config.toml
norm = "rmsnorm"
schedule = "wsd"
batch_tokens = 16384
doc_mask = false
Each number is 128 + 32 x the weight over its row's rms, rounded and kept within 0 to 255. Layers, rows and columns count from 0. The size above them is the row's rms in percent of the matrix's.

# layer 6 attention value, 96x128, rms 0.115, rows 80-95, columns 0-127
size [ 98 102 100  99  96 120 113  82 114 110  96 121  90 111 108 102]
[[112 169 133 136 156 113 136 131 149 167 130 157 151 120 120 117  59  81 137 119 128 118 113 144 161 116 163 133 116 138 149 101 135 182 117 134 138 142 118 120 134 124 159 145 127 153  91 145  73 159  99 138 125 127 165 150 192 155 158 125 106 108  84 127 102 149  79 179 130 139  99 150 171 139 183 114  98 163  94 189 125 127  80  88  73 111 147  51 108  93 161 122 148  34 127 217 114 112 130 108  71 137 139 154 133 152  77 134 170 123 157 135 146 116  91 125  53  52  79 157 129 109 166 139 142 131 140 215]
 [140 132 111  87 121 144 159 189 128 108 145 130  92 146 131 128  80  79 166 196 174 121 135  90 142 147  99 152 121  97 160  79  60 154 127 181  91 137 168 130 143 124 128 151  70 138  95 108 152 127 100 114  83  88 107 102 110 117 225 169 143 195 121 123 154 190 187 115 118 165 140 121 118 146  57 102 136  86 128  84 132 149 127 182 122 165 142 130 154 124 151  95 200 171 160 136 151 176 140 125  97 148  73 128 145 128 151 166  95 173 144 151 154 136 101 126 103 177 114 134 182 171 140 102 114 104 169 118]
 [130 171 138  74  53 113 163 207 167 191  94 148 158 123 139 137 129 126 109 110 174 132 130 181 117 132 155 125 131 139 110  63  85 136 132 164 138 131  97 112  96 132 146 178  84 126 111 196  89  89 127 117 186 140  90  90 132 144 100 180 111 154 117 142 170 185 111 185 140 113  85 131  73 117 139 193  39 166 154 154 151 134 147  82 155 103 115  97 175 125 165 115 127 187 142 156  81 151 160 103 133 118 108 128 140 151  95 160 131 135 115 165 102 167 111 143 119  98 147 110 106  76 144 164 146 169 115 149]
 [117 153  90  66 136 121 124 176  75 157 175 155 153 114 141 119 159 165 165  76 171 175 110 148 136 153 139  78 126 129  78  98 104  87 146 109 124 115 151 151 116 140 130 112 149 118 149 114 138 102 158 146 104 104 122  98 167 111 157 164 158 183 116 176  71 133  55 139 166 147 100 193 106 146 112 106  59 148 107 121  48 137 164 221 146 106 119 110 109 124 110 175 139 172 133 114 190 125 107 119  97 101 109 128 164 108 125 130 119  97  82  59 116 108 155 140 187 129 150 147 142 142 171 112 138  50 146 103]
 [157 139 138 151  98 120 146  68 162 184  95 113  96  79 128 117 108 125 120 124  42 108 169 176  93  83 102 125 173 127 137 112 174 159 101 111 232 132 124 131 163 139  98  97 133 128 162 117 112 115 108  84 160 126 120 145 127 154  51  77 135  95 190 146 118 119 148 135  77 103 110  86 117 150 204 167 147 115 122 159 167 182  80  85 112  92 110  84 118 119 118  91 151 110 127 102 113 152 121 126 131 165 145 141  77 134 155  82 101 207 123 131 151 136  94 125 136 169 121 144 140 163  90 107 123 141 190  90]
 [121 190 118 132  89 145 205 175 117  97 133 144  87 131 141 113 163 112 114 162 111 160  88 149 128 140  78 122 155 109 151 112 158 131 116 128  89 162 179 128  84 107 120 197 104 114 119  40 110 144 125 104  79 172  62  87  94 131 118 133 163 138 103 150 149 157 110 128 102 130  66 137 136 100 114  52 164 103 169 102 167 150 131 131 134 118 125 211 135 122 102 111 159  61 131 170 119  66  77 144  89 133 103 127 119  87 145 125  40 141 143 111 120 161 141 109 111 170 131  89 131 102 132 148 165 172  91 143]
 [126 103 119 138 112 136  73 138 119 188 113 154  98 142 123 121 151 135 134 114 166 114 110  63 112 119  62 117 125 107 155 153 128 120 173  97 143 118 123 108 153 139 105 141 134 175 139 140 149  76 179 109 114 142 141  71 113 108  66 199 137 181 132 121 123  84 153  77 138 117 165 131 179 148  83 140 187  99 123 149  82  95 236 167 167 165 188 194 131 135 154 125 149 102  83  77 192 144 147 120 124 124  81 102 144 115  97 163 139 148 109 153 132  87 170 154 142 178 157 152 139 134 119 130 122  59 105  89]
 [137  99 135 101 110 140 178 159 157 125  77 186 135 117 111  97 138 124 165 118 100 150 122 148 177 100 146  72 173 123 186 137 193 101 146 176 144 126 179 135  97 107 138 199 108 151 201 130 114 125 147 121 152  91 108 129  85  74 109  91 119  98 147 126 157 112 132 115 149 117  76  70 155  86 141 149  98 112 104 186 131 133 125 174 146 103 112 177 132 144  83 129 131  42 162 150 121 149  71 105 178 124 116 104 100  74 137 176  97 123 148 100 154 151 121 130  99 141  99  84 139 162 152 148  66 188  69 117]
 [137 106 141 140 102 134 170 176 163  78 116 120 107 127 114 148 143 107 119 159  78  97 124 134 135 125 128 176 131 192 138 148 154 148  69 144 123 157  95 120 108 146 104  96 122  96 149 142 131 159 117 112 116 140 134 172 148 133  88 147 128 114 135  94 160 159 120 119 122 130 157 136 151 156 111 154 209 106 112  51  98 151 136 166 166 142 190 161 109 131 118  84 105 161 203  70  92  69 200  91 125 125 136 120 152  70 130 127 100  75 169 142  63 121 134 133  28 150  64 113 139  54 145 150 141 167  96 125]
 [151 107 142 122 120 112 153 131 154 185  98 164 136  87 164 124 115 138 132 178 142 159 130 231 113 124 135 183 143 130 163 134 111  66  99 127 163 124 124 161 102 123 128 105 144 108 131 138 141 155  74 127 132  91 141 109 200  96 118 142 135 144  91 142 184 172 128 148 158 156 170 182 113 176 142 143 170 119 114  63 126 188 150 187 143 148  47  83  71 145 115  86 145 114 177 143 142  89 142  99 122 137 171 118 130 141  60 121  96 134 125 146 191 123 113 104 125 133 173 146 167 111 106 124 146 138 222  96]
 [158 134 101 144 124 125 122 109 115 140 118 146  47 152 160 118 121  85 146 198 130 149 113  68  59 102  64 154 139 124 176 135  96 157 122 146 189 140 172  83 164 138  93 117 110 142  96  81 125 113 137  63 148 120 102  74 112  97 127 105 124 104 170 104 212 128 167 132 129 126 149  91 115 150 153 109 121 113 156 111 145 161 139 120 146 170 171 146 146 128 137  91 150  87 107  94  83 168  80 199 119 172  87 142  73 140 151 129 153 182 190 138 189 136 122 124  88 161 177 124 160 128 113 107 120 149 140  64]
 [153 144 101 152  84 154 159 160  82  43 187 119  67 171 151  94 136 158 134 172 146 128 147  95 120 134  91 155 174 135 125 134 155 140  92 225 135 121 107 117 157 145 179  98 170 126 215  61 149 106 123 195 120 160 144 118 115 105  97 119 146 163 100 107 182 155 110 123  90 121 129 130  70 122 114 113  95 176 158 120 110 168 124 146 108  96 177 112 121  86 154 164 155 137 172 140 120 183 118 159 136 131 124 138 110 131 140 126  72 117 123 139 138  69 177 153  99 104  54 113  91 117 133 108 134 147 149 167]
 [133 160 159  71 152 125 104 114 106 136 127 118 132 117 117 157  90 166 154 141  88 136  66 118  51 156 125 184 140 110 136 141 112 144 116 108 134 138 170 138 157 122 167  79 105 136 106 115  94 151 151  75 110 120  85  70 124 117 129 175 182 148 143 130 166 103 149 134  89 131 117 113 131 162 108  86 162  92 134 114 195 116 120 114 134 193 119 173 148 109 137  31 157 208 123  68  64 135  66 151  67 172 110 125 108 136 121 167  78 158 148 147 156 106 112 129  81 173 159 101 115  90 118 102 144  85 163 103]
 [100 114  62  99 130 147 129 144  37 109 153 152 130 116 153  58 107 138 150 135 202 127 128  70 115 136 128 182 158 165 176 172 119 119 122 183 161 129 172  77 118 144 153  97 142 112 167  98 124 121  98 115 156 114 147  86 140 109 136 150  93 138 102  92 141 121 108  96 171 132 117 110 116 125 141 170  89 139 129  87  75 129 120 193 136 153 163 177 112  82 142 138 154 158 213 186 112 115 129 111 164 105 110 121 144 127 150  80  85  90 140  76 197 130 176 137 110 135 148 193 163 146 139 106  63 139 109 110]
 [ 14 101 126 186 165 122 136 106  59 190  96 147 194  86 119  78 125 157 118 138 117 169 108 123 116 123 167 156 124 136  97 172 151  98  99 137  99 122 133 103 166  74 139 137 125 119 151  99 110 136  92 110 148 154 159  79 122 151 146 110 133 146 116  55 186 116 168 133 150 131 150 117 174 124 161  90 135 143 166 131 135  97 131 119 107 152 152  54 161 107 118 126 137 103 136  81 120 163 120 127 164 112 102 124 150  56 114 121 129 108 206 139 150 117 147  99 127 200 184  76 113 153 159 149 151 176  99 154]
 [ 94  93 209  63 187 111 138 184 175 156 120 144 115 137 122 154 128 139 122 161  54 132 140 163  94 137 180 131 128 100 131 129 116 187 104 101 106 107 119 153 127  88 145 137 104 137 183  82 130 146  92 133 146  75 118 112 105 122 133  98 138 174 118 138  98 155 137 101 120 135 129 159 177 133 114 105 165  92 118 164 162 152 130  96 149 138 121 154 144 146  86  81 124 157  71 119 107 184 122 116 110 145 145 156 112  86 110 198  74 130 119 106  83 115 134 183 100 104 133  75  55 120  71 109 182  91  57 180]]
# layer 6 attention output (transposed), 192x128, rms 0.128, rows 144-159,176-191, columns 0-127
size [ 89 101  95  87  91 109 100  88 105 111 100 100  95 109 100 104 116 100  92 109 106 114 117  85 105 101  96 127  96 113 102  97]
[[101 172 105 119 131  68  98 168 177 155 149 159 169 112 203 145 106 174 126 137 140 130 108  99 167 162 135 152 113 135 131 160  98 126 137 145  81 133 167 162 123 147  95 120 138 152  92  92 151 115 179 145 166 132  55  65 139 141 165 101 124 174  43 129 113 125  98 150 122 138 138 156 114 107  99 107 119 138  75 110 105 146 161 120 102 132  88 194 120 134  70 145 123  60 147 202 116 136  31 156 130 116 185  60 151 143 144 178 133 147 100  91 120 103 151 101 166  88 133 147 128 131 141 123 149  97 151 109]
 [ 97 162 125 132 107 190 134 131 112 143 113 138 167 140 123 118 142 135 213  63  68 137 149 132 163 115 157 131 115 141 102 115 157 122  93 122 143 109 148  87 227 107 120 157 151 169  96 130 140 116 182 123 196 120  91 168 117 157  94 149  83  99 128 168  65 131 120 104  60 127 160 142 154 158 141 115 189 147 169 151 156 114 160 120 116 140 119 182  80 139 134 142 191 106  39 160 123 185 116  82 105 110 137 123  96 144 169 128  84 142 112 143 126 158  91  83 170 123 182 100 110 150 116 152 151 155 102 135]
 [140 168 147 115 178 145  52 135 200 131 138 158 166 141 177 136  79 159 137 151 152 123  78  87 112 114 121 129 131 137 125 139 138 137 101 120 142 108  95 152  75 142 116 142 140 117 104 155 141 126 118 186 151  87  90 138 153 133 142 129 117 115 124 185 105 123 138 177 146  61 115  99 112  75 127 159 120 159 125 127 163 186  71 149 127  89 118 190 107  62 132 182 105 175 164 171 111  87  72 153 152 164 188  86 129  84 134  69 142 151 176 132 109 117 165 153 187  99 173  95 189  92  95 127 103 106 149 118]
 [ 98  75 159 105  86 188 116  89  94 123 115 161 192 170  80 149  89 105 129 147 169 110 160 175  92 104 149 160  89  83 100 103 155  82 137 118 131 166  47 139 174 137 179 152 110 128 128 122 168 176 117 113 136 114 160 145 124 104 128 179 114 142 134 186 193 127 115 158  53 138  71 109 157  88 111 153 120 133 119 184 191 138 169 118 142 156  99 114 141 104 150 138 101 139 159 159 100 100 106 112 132 126 113 151 110 144 159 134 158 128 177 151  86  33  86 113 117 121 133 109 157 119 121 148 152 165 147  69]
 [125 117 102 140 183  44 184 153 148 133 140 170  97 128 168  63 110 151 151 152 114 146 107 108 115 205  53  95 139 152 137 135  77 149 112 151 122 135 163 149 128 124 117 133  98  74  97 161  92 135 107 116  86  72  79  95 104  74 171 105 103 150 177 118 112 144 131 124 180 118 199 171 104 162 154 180 142 175 135  67  72 138 101 130 154 142 166 108 113 137 115 108 122 121 117 109 120 127 164 137 118 134 147 140 126  84 142 125 179 143  76 135 158 210 158 131 131 130 107 176  78 106 157 138 108  65 111 120]
 [163 126  72 112  89 116 121 125 119 134 129 155 144 137 109  83 133 131 124 140 130 121  67 100 175 120  87 159 133 140 117 102  98 170 133 116 113 116 203 123 200 136 140 117 114 171  77 147 181  80  99 133 125  71 120 126 150 121 134 142  95 164 202 153  99  88  97 152 138 224 145 137 117 167 117 173 148 157 111 102  71 188 149 182 104 113  76 152 141 161 136 136 154  74 125 213 149 131 134 112 111 148  95  94 145 134 140 116 113 129 144 153 173 132 107 134 120  64 123 131 182 143 105  49  83 134 167 161]
 [132  84 105  73 142 153 167 124  44 142 130 110 100 160 101 161 159 180 126 105 176  95 161 167  90 156 139 128  92  84 122  88 161 151 117  99 144 165 131 156 103 106 204  80 109  99 123  63 137 156 144  99 158 153 172 148  92 204 135 113  84 106 185 156 161  86  63 103 130 141 177 104 137 153 188 102  87  80 141 111 139 121 172 119 148 116 112  91 131 168 140 111 152 109 151 139 110 109 186 154 170 119  96 150 118  95  79 115 114 105 162 146 172 180  90 122  89 165 121 136 110 165 146 128 122 175 139 123]
 [134  70 123 102 126 112 144 184  73 108  90 173  78  82 103  51  92 100  61 184 113  91  65 118 127 171 121 159 126 150 152 119  57 125  75 130 176 115 168  99  96 161 101 123 120 144 149  82 161 122  91 151 121  91 138 131 142  90 139 144 110 164 205  86 150 131 109  85 160  94 116 125 122 118 135 167 165  94  86 157 119 171  96 192 139 120 135 149 160 162 150 113  92 125 181 112 131 110 184  89 130 174 111 133 115  69 145  84 104 134 179 168 152 151 116 165 116 134 120 111 173 124 143 109 115 118 131 114]
 [150 143 206 120  77 114 127 116  46 134 123 117 112 126 119  91 155 125 102 143 137 172 159 152  98 137 116  90 146 112 104  99 224 137 178  95  81 136 122 115 115 162  97 136 115 158 138  97  75 147 133 177 143 175 104 128 107 208 137 136 122  92 156  80 178 111 163 143 175 175 138 154  93 107 137 147 126  82 120  79  89 165 141 129 109  91 105 105 136 118 175 125 105 128 136 146 144  83  98 126  93 127  25 160  91 132 100 141 138 150 157 169 187 129 201 168  95 142 150 116 132 108 127 128  95 117 113 172]
 [ 64 127 141 136  91 117 153 110  84 128 135 172 105 122 172 109  34 129 164  96 125 164 101 154 160 168 144 126 147  96  76 110 137 124 172 116 131  98 118  81 169 115  59 145 125 159  79 150 136 148 158 162  70 128  99 106 123 127  94 154  95 145  96 164 160 112 168 128 154 159 110 118 133 132 124 123 132 194 161 108  99 146 168 166 134 156 142 156 122  87 174 138 102 150 113 129 114 102  65 111  78  80  67 154 118 119 169 134 123 133 112 131 167 163 192  74 118 112 173 128 104  85 131 189 103 131  98 221]
 [137 194 118 114 137  85 179  85 109 173 135 118 153 109 184 119 157 199 157 105 105 117 100 130 165 211 141 100 127 145 116  99 104 109  96  92 124  95 183 122 159 121 108 148 121 101  65 121 140 110 154 120 154  94  92 114 110  90 168 109 102 129 150 145  73  95 125 120 183 158 157 162 143 176 165 139 154 182 134  64  86 115 131 148 110 130 108  81  72 125  61 156 194  77 106 156 132 156 169 105 128 116 114  78 156 145 117 119 128  88  91 138 178 203 100 111 153  90 124 137 151 139 157 116 124 129  72 118]
 [101 144 158  93 176 182 176 162 136 111 106 168 146 126 125 114 126 168 141 108 142 143 191 142 109 115 147 143  97  81 121 108 126  78 141 125 105 125 140 156 147 136  73 209  86 141 127 113  88 145  99 138 195 131 127 133 104 170 143 106 102 171  93 175 138 179 121  97  87 149  96 152 181 138 130  97 195 117  95 138  97  94 127 121  79 138  95 143  55 104 147 110 117 121 150 179 138 110 112  64 107 120 183 124 136 172  64 157 180 172 110  84 117 144 124 107 172  91  77  69 121 130 132 128 162 119  85 189]
 [124 160  94 131 123  77 164  66 144 207 156 118 164 170 154 143 171 149 158  66 105 126 106 122 138 161 114  85 105 173 114 105 146 106 147 112 106 133 179 132 189 114  85 128 152 129  37 172 137 110 168 131 133 120  99 128 124 117 128 129 126 133 118 151  62 143 142 149 151 194 208 157 111 148 119 146 114 212 143 109  67 102 110 136 121  90 143 114 110 172 108 182 176 114  90 180 135 177 128 150 105 124 126 102 156 134 169 147 182 138  66 111 172 183 141 101 120 109 159 138 169 106 148 143 129 122 107 146]
 [110 165 139 130  80 205 186 117  68 102 112 164 177  99 161 125 119 137 142 132 144 120 125 165 170 153 176 162 108  73  79  88 166 102 102  97 135 120 103  97 190 150 133 137  99 123 158  85 134 174 179 181 133 157 107  87 126 156 149 169  98 153 115 129 169 124 144 103 109 169  85 146 222 130 141 103 157 158 119 114 119 143 135 122 119 180  62  78  88  77 108 107 151 125 132 119 124 147  89 105 113  58 129 107 124 158 137 129 111 103  94 161 136 120 131 125 114  67 104  72 105 136 166 184 129  99 102 178]
 [139 132  78  82  48 121 115 170 163 134 147 129 110 154 103 144 118 124  84 110 169 171  71 108 178 110  96 150 204 136 121 132 132 124 181 143 171  59 142 137 156 160  88 112 111 145 111 141 133  98 202 126 103 121 112  93 152 109 185 154 155 127 112  58 176 102  94 125 155 166 129 119 147 162 103 104 126 181 139 102 114  80 144 163 141 112 174 142  62  84  87 157 120  89 153 121 144 177 165 161 133  92 150 114  99 138 147 105 128  93 164 177 107 131 123 123  82 127 113 204 123  68 114 173 169 133 129 119]
 [150  91 120 116  99  74  82 155 136 176 138 120  90 124 107 126  79  70  93  48  63 123  87 120 107 104  64  79 137 237 174 129  99 118 157 171 138 120 170 125 112 124  69  81 133 127  82 175 126 102 123 115 119  99 105 151 130 124 114 114 162 137 104  68  72 171 149 100 130 155 164 135  89 118 106 139 107 132 135 141 130 118 116 147 129  95 197 167  97 181 151 139 134 103 112 138 175 170  96 118  85 163 129 149 122 101 150 137 173 194 116 121 138 171 148 145 129 169 123 163 181 169 143 112 150 112 148 132]
 [138 180 123 108 126 136 131  94  47  98 144  96 103  99  99 125 165 145 144 106 142 121 158 130  73 151  55 116 149 128  71 134 133  78 115  63 107 164  78  95 127 177 127 179 123  84 186  77 136 155 161 140 151 118 112 123 129  98 112  99 157  81 101 182 148  96 157  89  86 133 109  59 108 159 109 107 100 121 176 102 105 127 187  68 153 159 189 136 140 157 112  74 100 141 111 123 109 120 166 131 160 131 129 121 117 128 150  97  96 113 165 128 145 113 127 149 158 165 117  74  97  81  81  88  91 160  74  84]
 [101 127 127  78 116  78  65 109  69 157 128 107 113  83 123 125 117 168  65 120 155 133 106  87 113 166 110  97 151 143 141 116 125 144 115  94 151 117 172  98 100 112 135  83 116 107 123 158 103  96 148 127  88 187 130 128 108 144 138 180 166 141 160  98 129  93 190 134 220  90 159 138 156 115 143 130 140 159 130  97 160 153 190 169  88 119  57 125 113 118 105 201 101 108 150 149  65  75 136  90 196 128  98 114 191 127  90 112 132  73 141 101 102 127 163 176 123 135 123 145 165 172 141 159  87 160 125 101]
 [135 116 100 102  90  81 126 151  94 129 126  63 128 144 119 132 170 123 132  99 144 168 117  91  99  59 151  84 133 114 138 150 155 149 107 138  68 106 161  94 177 116 110  65 132 152 141 131 152 114 110 122  75 131  85  74  96 159 100  86 132 110 128  60  83  51 122  81 121 169 167 106 159 200  72  90 173 131 147  84  92 141 163  91 132 128 124 132  88 148 106 133 116  69 124 139 152 196 151 159 131 104 134 103 147 130  72  88 132 153 100 126  92 137 159 119 138 113  88 143 129 178 126 114  74 158  81 189]
 [105  76 108 113 107  78 128 135 118 104 150 130 132 122 161 132  80  88  86 174 125 120 130 166 114  93 135 141  95  99 155 129 128 122 140 192 137 115 125 147 165 107  83 116 115 170 139 117 148 115 127 140 105 101 117 176 144 117 124 109  72 113 143  37 140  69  86  87 151 139 168 146  93 145  94 197 178 149  86 106 133 168 150 104 116 124 133 102 169 130 103 129 148 106 144 159 102 159 125 135  96 131 144 117 149 129  58 133 109 135 151 187 117  82 134 107  12  45 135 102  85 157  79 111 105 212 132 150]
 [156 184 173 145 207 172 175 134 203 107 137 148 161 139 126 107 145 124 184 135 155 152 101  96 165 204 136 138 131 159 137 118 100 114 134  93 106 138 130 153  89 129 157 111 109  95 114 124  88 119 140 120 142 129 131  71 119 126 111  93 124 148  62 149 143 162 141 144 134 149 144 151 105 130 115  97  54  87 179 145  45  86 121 163 207 187 155 147 102 168 116 129 125 174 134  93 155 148 127 143 126 183 121 147 131 129 136 174 146 124 104 130 179 116 143 110 114 172 211 173 127 113 190 129 134  70 133 109]
 [152  99 103 109 194 112  55 170 111 117  76 138 112 147  74 169 127 123 127 126 128 111 138 101 111 193 143 110 108 118 124 165  65 140 104 163 185  96  76 160 100 102  87  91  94 128 138 157 107 140  79 139 121 125 156 174 163 130 198 164 142 115 133 122 131 101 152 122 162 112 155 161 166 101  96 139 155 106 105 128 212  78 122 182  66 130 113 144 128 184 120 136  96 165 136 116 101 106 128  82 151 113 120 179 150 167 138 140 154 116 198 106  85 133 177 113 155 121 118 164 140 103  65  96 103  62 156 118]
 [110  60 108 163 109 127 139 140 145 152 135 133  89 145 139 116  96 103 177 168 128 104 164 158 165 161 142 113 149 103 128 178 129 121 134 162 166 123 166 125 169 133 149 119 165 158  98 168 125 165 124  99 104 159 128 132  97 147 145 153 115 155 112  62 109 139 107 217 126 100 134 143 132  94  96 147 136 168  83 141 126 173  64  82 130 105  29 131 163  53 146 158 180 112 172 108  96 127  57 157 103 127 150 150 140  98 137 159 118 103  99 135 122 165  86 123 138 115 131 173 154 218 185 176 147 165 154 155]
 [149 178 123 150 151 130 124 155 173 134  80 153 115 116 114 126 109  97  95 178 202 157 145  94 148 171  96 169 126  78 146 204 107 135 114 166 140 117 137 113 180  61  77  66 115 106 118 108 103  95  80 143  67 135 168 110 153 113  83 113 144 154  91  98 105 155 141  96 164 180 167 183 112 171  99  55 112 131 132 135  88 103 179 140 166 179 144 100 169  93 145 111 154 157 167 111 158 137  97 144  87 180  97 169 135 165 129  85 155 116 177 140 143 109 160 113 120 130 124 183 144 135  93 129 140 152 160 118]
 [122 149 124 162 167 164  89 149 121 194 116 110 122  96 101 143  90 164 100 123 110 107  98 105 138 109  68  96 148 142  81 131 124 145 137  92 110 167 127 147 104  81 109 106 147 103 148 130 135 131 112 104 123  85 124 131 164  90 180 170 163 134 145 157 103 150 164 112  58 109 134 119 171  90 184 151 157  78  92 143 169 132  74 141  55  79 111 154  99  88 158 158  83 129  67 120 138 101 158  96 199 111 110 152 112 140 189  72 176 162 130  64 141 157 132 123 221 186 141 126 145 135 131 138 158 102 138 113]
 [105 123 183  73 197 107 113 158 110 140 193 141 143  73 132 127 136 138 135  84 110 137 104 117 161 178 110  91  99 143 122 119  67 140  98 127  98 139 184  89  86 157 134  77 115  83 120 109 143 102 136 103 141 123  87 125 112 128 126 130 120  84 142 126 134  97 121  60 106 130 132 120  77 132 185 154  80 163 120 123  65 129 189 158 138 164 200  73  68 167 106 141  95 128 115 115  85 148 107 151 133 174 114 144 125 129 155 106 153  61 154  63  65  54 133 152 138 122 127 135 104 151 186 153 125 143 163 104]
 [136 153 143 145 122 123 158 132 114 116 146 123 131 149 151 145 169 178 212 112 119 107 152 131 150 252 163 123 177 137 124  90 103 117 126 104 129 136 159 137 106 204 176 133 125  80  50 141  91 150 184  80 101 191 165 111  94 123 133 120 143 166  66 118 142 131 159 145 192 110 145 126 128  91 130 113 130 145 154 140  91  93 108 186 119 138  82 133  57 135 134 163 140 164 137 132 101 133 137 139 142 159 117 140 176 135 115 150 129  91 111  68 160 160 133 101 154 176 173 166 166 133 196 123 127  94 140 106]
 [135 130 152 131 188 140  95 124  96 143  47 101 136 101 135 157 119 162 106  97 134  61  70  98 108 131 104 145  95 174 120  93 117  80 201  89 149 108 110 159  87  81  94 129  71 179 126  69 125 153 127 109 143 127 143 190 159 164 142 144 129 126 117 172 168 107 188 108 146 101 113 157 207 101 171 136 152  99 101 152 182 133 104 156  99 114 112 204 109 122 152 140  99 185 160 113 137 109 174  87 116 106 118 169 162 175  93  79 115 176  96 130 161 141 163 117 101  87 123 134 151 142 117  98 119 126 113 150]
 [146 107 156 104 110 104 137  86 111 151 143 112 120 136 126 206 205 207 176 108 138 104 136 160 121 190 141  79 152 188 123  84 152 132 143  98 121 124 159 138 127 174 158 137 148 104 104 170 140 181 174  65 114 207 134 154 129 152 144 114 151 140 114 162 147 123 152 161 167 127 154 104 146  82 151 143 115 161 170 107 110 117  77 154  95  95  84 109  58 171 122 126 145 171 147 166 100 153 185 107 115 135 131 123 135 127 145 149 149 112  86  59 133 160  89 135 149 146 132 132 201  67 187 114 136 109 122 143]
 [156 138 141 159 145 116 135  93  96 103  96 110 107  71 106 124 126 164 122 162 111 128 111 157 136 102 111 162 161 112 119  70  66 116 143 163 156 165 146  85 123 119  97 128  93 130 127 104 104 163 160  99 144 131 118 214 148 102 167 136 132 110 168 115 137  84 193  72 149 101 146 136 169 127 160 105 228 143  96 106 130 180 152 136  73 165  79  72  82 142 114 142 148  88  91 143  82 113 174 121  87 130 118 163 156 187  87  76  94 137 182  94 131 134 106 128 114  62  71 142 100 142 117 142 162 144 131  80]
 [167 120 104 105 125 154 123 149  94  90 141 123  73 128 112  99 167 157 189 113 123 104 120  92 160 132 112 141 168 111 125 149  84 144 133 131 186 134 168  87 143 167 110 165 108 167 119 135 170 165 166 100 171 121  77 181 150  90 158 133  99 134 128 215 160 122 139 178 128 137  72  92 118 130 154 105 160 121 113  97  76 108  73 121  95 125 124 107 145  83 143  74 132 100 101 118  62 131 149 119  85 161  70  98  61 167 155 149 108  57 137 117 149 165  98 162 143 102  57 169 136  68 141  97 130 121 112  85]
 [174 105 178  69 142 127  67 144 122 118 124  85 141  76 154 169 130 124 131 109 153 140  79 148 111 194 109  67  71 129 132 159 166 149 177 138 128  92  92 129 144 138 141 107 121 126 156 144 175 171 132  82 108 193 100 109 145 187 139  86 143 122  89 153 172 141 153 119 122 151 148  91 132 104 146 166  77  95 157 119 134  92  97 141 152 127 157 118  94 126 137  46 123 218 209 101 124  93 125 111 144 148  98 146 108 120 107  91 170 149  79 140 124 144 112 160 165 139 168 133 171  74 165 116 118 149 172  85]]
# layer 6 MLP gate, 320x128, rms 0.227, rows 0-1, columns 0-127
size [ 95 110]
[[ 93 176 144 144 173 127  93 149 111 106 142 173 105 134  85 128 115  98 122 150 107 164 130 104 137 132 127 133 176  63 192 102 166 130 135 112 107 110 121 153  81  74 148 128 129 100 118 114 166  88 129 129 118 125  99 167  79 151 167 142 137 126 133 127  91  92 121 144 118 159  69 161 133 116 107 151  87 143  89 125 130 206 162 191 144 124 117 126 148 135 117 181 189 163 139 155 153 211 118  90 133 107 139 252 157  91 159 151 159 172 119 108 125 189 155 102 176 107  94 147 102  91 108 116 171 128 134 178]
 [164  69 143  98 128 176 129 161 143 136 148  99 115 102 151 121 142 132  81 110 184 121 105  83 126 142  88 152  86  71 169 163 147 133 144 146 159 143 131 131  89 144 118  95 131 136  82 150 116 132 144 153 130  90 166 126 137  79 153 112  92 119 164 101 107 122  74 122 173 161 125 120  99  92 114 136 175  96 153 118 131 134 139 111 103 105 121 179 105 156 179  97  78 134  85 181 103 112 192 164  86 137 186 210  93 154  83  66 153  65 155 102 119 163 132  98 113 119 193 167 105 134  99 106 110 164 171 210]]
# layer 6 MLP up, 320x128, rms 0.205, rows 0-1, columns 0-127
size [ 94 101]
[[ 76 180 149 119 124 101 125 123 103 111 137 124 163 138 184 186 129 155 143 118 144 163 129  95 112 136 103 144 140 109 147 144 135 150 135 123 125 118 117 158  40 132 125 113 109 111  59 152 167 152 102  58 145  82 109 117  88 208 108 177 115 117 131 120 117 109 229 146 182 115 111 196 147 110 131 125 130 148 115 109 168 135 119 218 152 105  97  70 138  97  94 110 160 156 106  94 131 176 156 126 104  80 184 176 134  98 137 150 139 101 153 133 142 189 153 165 137  78 168 148  74 113 140 115 106 128 101 153]
 [128 118 127 107 171 135 101 110  99 150 147 127 172 126 126 134 133 171  73 106  88 142 136 110 116 117 144 101 122  74 141 186  67 139 109  66 123 119 152 106 148 147  97 147 206  85 101 118 117 139 148  86 100 106 132 133 155  93 106 183 150 178 116 112 197 163 151 144 227 136 183 122 136  98 134 140 195 200  93 171  47 107 107 128 102 158 153 126 117 108 127 114 128 116  86 123 139 137 172 137 157 186 144 136 164 159  91 146 169 145 151 159 146 137 132  96 147 142 108 133 166 214 152  92 154 172 113 127]]
# layer 6 MLP down (transposed), 320x128, rms 0.169, rows 0-1, columns 0-127
size [ 90 104]
[[174  81 172 116 120  60 114  91 144 104  73  97  90 103 199 131 120 119  67 143 145 176 110 127 155 205 124 111 156 209  79 153 136 172 147  61 173  97 143 145 188 113 108 125 179 128 103 142 109 119 126 132 105 181 127 135 185  88 111 155 129 123 112 107 109 126 175 106 105 116 182 139 182 124 141 106 158 137 139  43 133 102 103 113 131 155 146 120 119 152 151  84 125  86 121 109 120 144 127 158 116 171 124  74 148 197 148 154 119 112 110 145  89 139 129 125  88 111 119 101 111 162 136 150  76  69 153 112]
 [ 85 165 116 105  90  74 162 124 183 101 113 135 168 181 128 163 101 129 141  91 132 119  72 134 110 224 139 106  92 139  90 141  99  64 100 126  62 154 115  99  85 143 125 130 116 157 186  81  42 130 107 116 168 141  78 168 102 136 128 167 162 180 137 142 121 144 140 162 137 145  71 105 101 111 119 127  78 122 183 133 116 101 150 109 100 151 101 113 163 171  84 109 111  92 146 100 128 109  98 132 120 148 145 107 196 117 182  90 171 159 114 128 139  82 182 144 145 120 142 136  82 127 118 173 149  84  96 120]]